Part of a small language model's weights: 3 heads of 32.
Each number is 200 + 40 x the weight over its row's rms, rounded and kept within 0 to 999. Layers, rows and columns count from 0. The size before them is the row's rms in percent of the matrix's.

# layer 2 attention value, 96x96, rms 0.0927, rows 36-63, columns 0-31
103,230,233,206,219,204,198,172,155,196,235,241,160,204,233,256,239,221,271,276,146,181,224,143,146,236,213,221,221,176,193,205,181
110,254,184,199,224,213,252,265,152,220,236,180,200,229,237,211,229,195,222,154,178,220,165,181,247,180,215,172,213,140,140,164,242
120,191,187,232,192,169,156,190,236,265,236,191,231,129,223,223,241,227,200,132,216,233,171,197,110,146,208,212,215,147,156,148,207
108,216,87,171,192,209,195,194,212,185,190,179,170,188,151,176,210,87,149,241,228,244,195,218,216,221,229,189,204,208,153,183,233
136,138,219,187,177,213,159,200,173,182,166,195,232,249,172,178,169,261,245,274,169,264,240,163,241,210,168,230,129,196,216,243,213
128,147,188,192,146,172,138,119,262,206,231,257,161,185,91,200,184,178,195,300,237,224,242,199,191,198,174,219,224,219,254,168,176
137,102,204,212,102,234,218,221,240,198,241,196,178,212,113,185,190,204,216,166,198,204,176,171,301,202,184,199,169,171,238,145,298
109,260,181,204,227,198,204,164,220,198,178,261,211,196,187,163,215,134,133,260,203,244,194,159,186,209,199,161,209,201,230,200,157
120,301,198,205,188,134,281,187,220,192,228,209,197,187,222,266,245,171,218,236,226,192,245,224,218,153,253,204,206,196,168,204,217
116,191,221,207,241,188,206,230,182,197,181,140,200,223,200,205,196,244,197,239,196,261,147,205,218,202,223,207,148,179,189,169,192
112,248,222,199,230,201,180,205,194,202,192,149,228,116,231,167,202,120,239,254,179,208,184,223,215,255,216,188,240,158,191,255,219
121,266,231,182,125,183,219,215,229,215,265,142,231,229,164,192,227,218,246,253,168,196,206,181,198,187,242,216,175,156,194,168,167
129,201,268,199,224,110,132,187,181,270,212,175,196,205,268,171,170,229,268,248,170,187,178,245,152,114,190,226,206,219,137,253,185
096,159,169,184,224,232,206,209,249,150,152,137,244,283,202,152,152,228,170,134,253,177,167,185,236,162,131,162,188,268,118,225,248
106,181,149,207,172,260,177,230,137,185,251,157,207,213,207,180,188,235,205,137,182,129,185,194,160,192,157,192,221,225,282,164,278
133,151,252,243,263,222,182,161,141,216,218,245,184,148,188,212,221,190,240,229,123,121,196,171,153,244,205,172,252,241,205,146,178
124,220,163,206,226,195,229,182,178,153,201,216,171,208,190,232,164,150,180,165,186,173,191,272,200,212,218,221,212,191,174,272,157
107,153,193,186,230,236,243,216,179,237,144,236,177,155,243,200,201,182,183,234,194,186,139,171,175,240,219,200,148,200,97,240,150
114,258,181,206,203,181,173,228,270,230,187,161,261,167,262,188,227,172,214,213,211,292,183,147,195,169,198,182,232,168,166,141,209
135,182,231,175,241,224,235,247,158,178,181,228,193,236,190,249,159,163,224,221,236,160,179,219,198,241,215,172,115,192,188,218,163
125,213,202,241,145,198,111,181,145,179,188,174,207,231,179,175,215,214,171,204,193,182,195,206,209,204,207,188,152,207,245,193,253
113,195,156,177,288,224,229,247,251,130,214,211,215,200,243,147,214,136,205,200,216,159,186,214,181,154,170,196,250,221,203,200,230
122,218,215,181,130,172,112,205,240,208,187,199,191,205,217,165,186,278,224,190,224,256,219,160,228,249,168,179,163,245,216,206,225
116,234,97,158,213,236,224,221,223,205,232,232,231,210,231,222,173,104,261,162,170,149,211,188,205,216,204,203,228,192,269,184,131
142,131,171,211,234,172,162,186,163,147,181,202,198,217,224,190,192,252,155,223,198,242,158,168,126,218,174,156,216,178,214,91,288
130,267,186,180,208,208,217,233,118,178,237,175,210,226,295,235,192,188,245,190,204,213,213,204,194,262,241,163,173,162,278,206,204
122,173,299,230,183,234,186,183,205,155,247,193,229,258,163,198,220,214,176,222,168,154,191,190,201,121,212,180,259,211,201,136,227
137,167,180,174,124,196,198,209,272,231,202,234,198,268,177,203,233,183,182,195,203,221,182,112,268,206,215,160,172,190,181,157,232
# layer 2 attention output (transposed), 96x96, rms 0.0838, rows 36-63, columns 0-31
113,219,239,270,199,144,213,245,198,160,216,203,212,197,170,168,162,204,237,249,299,146,213,216,156,219,256,171,204,200,199,232,190
112,254,234,215,167,195,170,276,207,203,219,193,205,203,138,183,114,139,182,243,182,169,231,170,129,166,253,179,186,159,184,231,219
128,239,213,162,186,147,245,179,163,325,224,226,199,218,174,149,96,146,178,212,198,191,242,144,188,185,230,232,193,227,210,247,186
116,137,217,142,208,244,172,149,196,180,178,247,196,177,160,212,217,160,165,230,178,256,202,184,240,221,160,233,197,179,185,179,190
138,161,150,223,179,197,208,168,193,225,198,185,206,184,213,258,287,202,219,169,78,201,145,193,257,206,196,137,162,247,224,187,199
126,224,123,186,209,232,224,86,202,251,221,210,198,168,203,222,200,267,231,184,238,153,238,205,241,232,238,194,230,284,261,266,132
129,216,188,167,195,220,200,206,186,229,202,199,202,175,149,241,212,169,190,227,154,168,193,194,229,238,186,250,239,188,243,237,156
116,221,215,204,157,211,130,185,220,145,188,167,192,184,190,187,95,227,118,203,258,150,229,187,184,165,225,207,278,212,247,184,222
125,212,218,221,229,142,215,245,211,245,221,207,197,165,184,171,198,161,237,262,181,192,263,179,111,182,157,169,157,134,125,243,197
114,195,208,169,153,219,121,254,208,137,128,139,196,197,240,221,189,168,236,224,242,255,180,222,214,185,257,265,184,179,224,173,204
113,193,217,150,131,276,150,201,206,153,143,226,196,172,169,170,98,151,257,239,279,208,220,171,196,234,176,301,278,148,220,195,242
120,154,183,177,191,176,135,236,192,230,200,203,201,168,212,237,178,115,195,271,228,204,200,219,166,164,271,211,179,151,168,254,229
134,141,127,188,188,205,154,237,156,271,177,200,242,210,236,197,224,171,324,197,242,241,210,198,198,138,239,189,157,206,242,144,224
106,139,187,201,225,187,239,168,189,180,213,222,180,210,181,224,271,238,173,146,112,226,131,221,224,202,142,151,191,237,204,125,190
104,191,185,247,224,65,230,198,169,269,224,214,173,221,164,158,235,197,171,174,91,194,196,193,184,252,196,222,132,242,170,209,208
132,202,250,190,211,159,207,207,186,131,182,205,246,233,186,160,157,250,228,229,355,186,194,230,222,228,302,140,255,198,208,145,206
135,158,174,200,194,269,140,243,237,123,161,204,231,188,242,269,269,185,245,241,237,187,227,232,248,222,184,285,205,123,181,161,209
112,223,208,231,159,248,186,254,234,121,142,151,279,183,240,207,183,231,257,205,250,263,163,236,254,169,212,176,237,223,222,129,198
114,196,252,181,134,203,144,202,197,221,175,161,200,223,149,165,48,175,129,253,208,204,237,206,121,156,268,255,250,151,228,211,213
141,212,149,287,181,245,224,240,199,106,261,236,192,184,225,257,292,186,221,146,205,224,149,236,234,189,177,149,110,229,225,178,211
123,237,145,189,202,223,199,247,207,236,200,149,129,197,195,199,255,246,153,162,133,138,186,173,223,203,185,238,208,203,149,130,217
128,136,220,188,225,218,191,211,165,129,161,144,208,191,230,225,216,150,227,176,195,224,168,180,230,178,113,290,202,174,185,128,246
119,188,184,249,194,222,230,148,209,291,268,198,158,204,184,222,187,205,120,176,156,173,142,201,195,197,231,109,163,252,148,205,190
122,141,201,264,213,165,206,160,188,167,258,204,195,240,251,204,268,165,201,250,205,240,156,199,193,237,176,230,109,155,168,238,238
134,255,193,184,198,164,187,209,154,202,200,179,146,205,208,195,149,207,110,159,214,199,169,229,247,211,203,254,194,259,136,147,220
130,270,162,282,165,260,213,247,189,189,259,179,190,165,196,228,164,146,189,234,159,197,213,164,178,190,168,218,147,191,164,230,233
133,229,208,174,248,157,181,237,163,219,160,187,250,209,214,197,236,236,213,190,180,197,233,187,160,192,222,94,244,183,206,187,185
134,244,238,211,190,197,182,223,186,236,214,204,246,202,129,202,220,168,123,201,174,148,179,188,165,196,266,95,227,218,228,217,218
# layer 2 attention query, 96x96, rms 0.0901, rows 64-85, columns 0-31
103,190,225,186,185,246,218,209,241,211,178,130,250,200,180,211,206,274,215,243,249,209,223,167,250,213,265,180,257,196,196,312,141
138,225,138,228,217,231,207,207,210,267,148,201,173,232,196,245,164,218,126,196,252,108,262,200,209,201,210,151,172,174,204,197,137
119,211,209,195,237,195,291,214,189,264,127,188,194,183,250,269,178,236,136,217,246,152,267,246,257,232,270,185,204,171,215,260,179
124,169,189,138,221,203,204,188,174,195,209,242,154,156,206,177,248,137,197,177,165,163,245,280,177,181,151,230,155,159,219,176,239
091,169,178,178,226,234,197,150,205,193,174,243,175,199,203,229,247,180,158,171,215,190,254,253,190,183,212,194,187,175,253,253,112
109,134,236,187,193,196,169,184,221,160,284,189,197,185,137,151,220,165,251,201,188,264,211,189,183,146,128,233,199,176,286,127,185
102,205,205,153,190,233,189,146,218,172,218,205,175,213,121,146,257,156,199,217,181,243,196,243,195,181,160,198,196,168,210,176,193
072,228,185,182,219,215,173,196,183,218,170,137,214,294,235,199,153,223,198,276,228,134,239,203,260,178,127,212,256,249,104,187,180
083,146,175,213,240,252,231,199,130,177,223,230,164,184,295,212,142,236,168,176,223,105,220,264,204,257,173,245,196,203,153,241,171
100,314,137,222,170,192,243,218,259,208,178,209,192,135,165,197,206,171,231,184,243,248,173,224,183,260,267,177,248,246,192,209,246
080,188,209,210,218,193,249,188,219,241,127,101,178,234,208,225,177,190,154,225,250,194,200,184,206,255,235,177,234,175,260,237,171
186,219,157,167,203,184,161,153,212,132,248,311,150,151,166,123,261,144,233,235,154,208,214,228,152,183,134,257,167,183,243,165,190
087,157,218,217,171,189,209,243,188,165,195,197,220,197,205,170,200,145,171,179,195,190,233,229,284,174,178,203,182,257,171,135,157
090,287,174,221,232,176,189,161,152,178,217,142,219,164,280,150,270,220,251,170,175,147,225,187,100,230,191,161,212,179,269,177,186
106,170,165,180,196,214,237,204,231,169,191,160,114,203,156,193,192,101,180,202,163,189,203,243,204,250,190,181,216,189,189,154,161
115,201,224,243,169,248,202,144,269,210,225,224,218,213,206,178,213,194,197,202,246,163,251,250,203,306,202,187,192,183,296,201,189
099,205,222,221,191,209,145,158,141,216,259,252,174,274,317,226,195,258,176,130,186,164,138,191,139,221,204,181,154,236,166,196,252
100,178,273,189,189,193,175,182,126,223,209,174,203,150,177,185,199,224,150,242,188,175,205,209,205,169,214,187,183,205,235,169,118
096,134,146,194,157,247,112,110,217,185,145,316,198,175,214,199,189,204,190,235,218,191,166,203,168,232,182,204,196,305,152,189,166
097,213,239,160,191,218,177,168,141,173,160,245,193,167,188,132,208,166,187,110,214,146,230,195,227,194,180,192,230,200,197,280,165
088,281,255,205,150,197,214,194,224,153,184,178,184,240,247,206,254,264,226,80,150,217,143,198,256,143,239,139,154,229,189,141,243
095,222,171,206,198,176,220,152,178,162,254,211,165,224,273,208,177,236,204,217,192,147,215,220,208,155,218,244,171,171,196,83,207
# layer 2 attention key, 96x96, rms 0.0934, rows 64-85, columns 0-31
097,173,187,183,197,209,161,169,216,162,259,253,213,147,186,120,226,149,229,206,138,237,204,145,229,185,149,235,204,174,207,213,228
122,230,198,205,157,216,116,262,194,286,167,172,256,216,203,241,191,219,199,238,230,187,116,170,162,241,256,171,240,281,159,189,192
130,194,184,292,193,240,169,242,231,261,155,156,259,221,222,275,137,222,146,208,281,210,165,149,202,255,277,136,265,252,217,212,161
091,209,206,168,220,112,244,149,156,125,214,195,132,184,252,167,148,220,209,121,191,161,278,271,214,139,155,243,158,162,175,216,202
106,230,225,112,234,124,229,164,161,115,231,186,147,207,215,143,168,209,211,196,185,145,237,308,219,179,166,253,169,174,194,213,246
089,197,260,129,195,193,200,137,156,125,281,275,127,183,166,194,242,203,272,146,144,170,242,199,215,144,180,252,147,165,188,162,227
085,202,231,98,241,135,234,133,223,184,265,243,174,201,218,172,189,184,209,205,155,219,245,231,236,212,162,264,175,203,198,164,234
141,216,181,308,171,238,194,236,245,291,161,191,269,153,197,247,156,156,147,201,270,167,159,184,225,223,259,118,217,234,169,238,164
136,189,169,265,193,255,213,307,164,277,135,171,273,175,193,268,163,170,206,209,259,165,191,185,223,204,283,134,237,217,203,238,175
064,177,241,211,214,222,186,232,185,159,208,155,122,179,206,190,192,182,200,153,187,266,238,180,176,227,167,253,243,205,266,227,199
254,173,223,107,231,130,191,155,193,118,239,228,130,206,183,109,232,194,274,168,116,178,220,230,212,140,136,269,140,152,211,182,215
049,176,212,259,191,188,205,282,229,236,266,176,203,175,205,260,146,202,117,208,218,266,204,217,166,220,261,153,250,265,219,223,207
085,248,135,107,187,249,211,240,147,256,233,115,194,188,140,276,162,281,147,219,231,204,207,195,209,224,204,124,217,214,169,250,200
088,176,269,227,275,211,152,146,230,123,273,296,154,237,149,201,231,140,203,153,158,232,166,155,137,187,233,285,214,202,292,172,244
098,212,203,214,245,94,257,203,163,226,142,182,240,139,228,285,175,213,120,144,149,239,231,244,185,260,262,144,255,234,222,197,191
102,166,281,184,181,158,270,172,214,182,210,213,199,194,199,190,143,234,184,201,175,181,126,180,179,142,238,258,200,206,259,213,273
098,205,183,128,194,130,221,235,202,230,176,303,236,221,142,143,236,199,209,236,101,229,228,235,291,165,171,233,189,239,260,157,218
089,156,171,251,179,179,195,179,180,274,213,254,212,193,234,143,191,235,150,250,164,147,219,226,202,220,243,148,196,190,258,185,255
095,178,199,171,190,254,262,295,265,178,226,266,233,197,199,236,152,219,122,227,179,201,245,222,247,253,165,176,179,230,255,264,239
093,211,155,138,234,224,165,205,233,143,205,188,225,234,274,192,163,191,200,115,169,283,192,243,158,228,219,184,112,209,256,228,237
087,183,212,158,210,151,209,183,224,205,144,175,237,194,215,186,150,180,187,216,200,257,233,226,180,219,161,210,254,206,232,117,184
085,198,156,184,183,204,188,163,201,183,274,292,193,154,164,192,180,192,187,247,205,230,173,194,309,159,233,179,214,169,215,145,132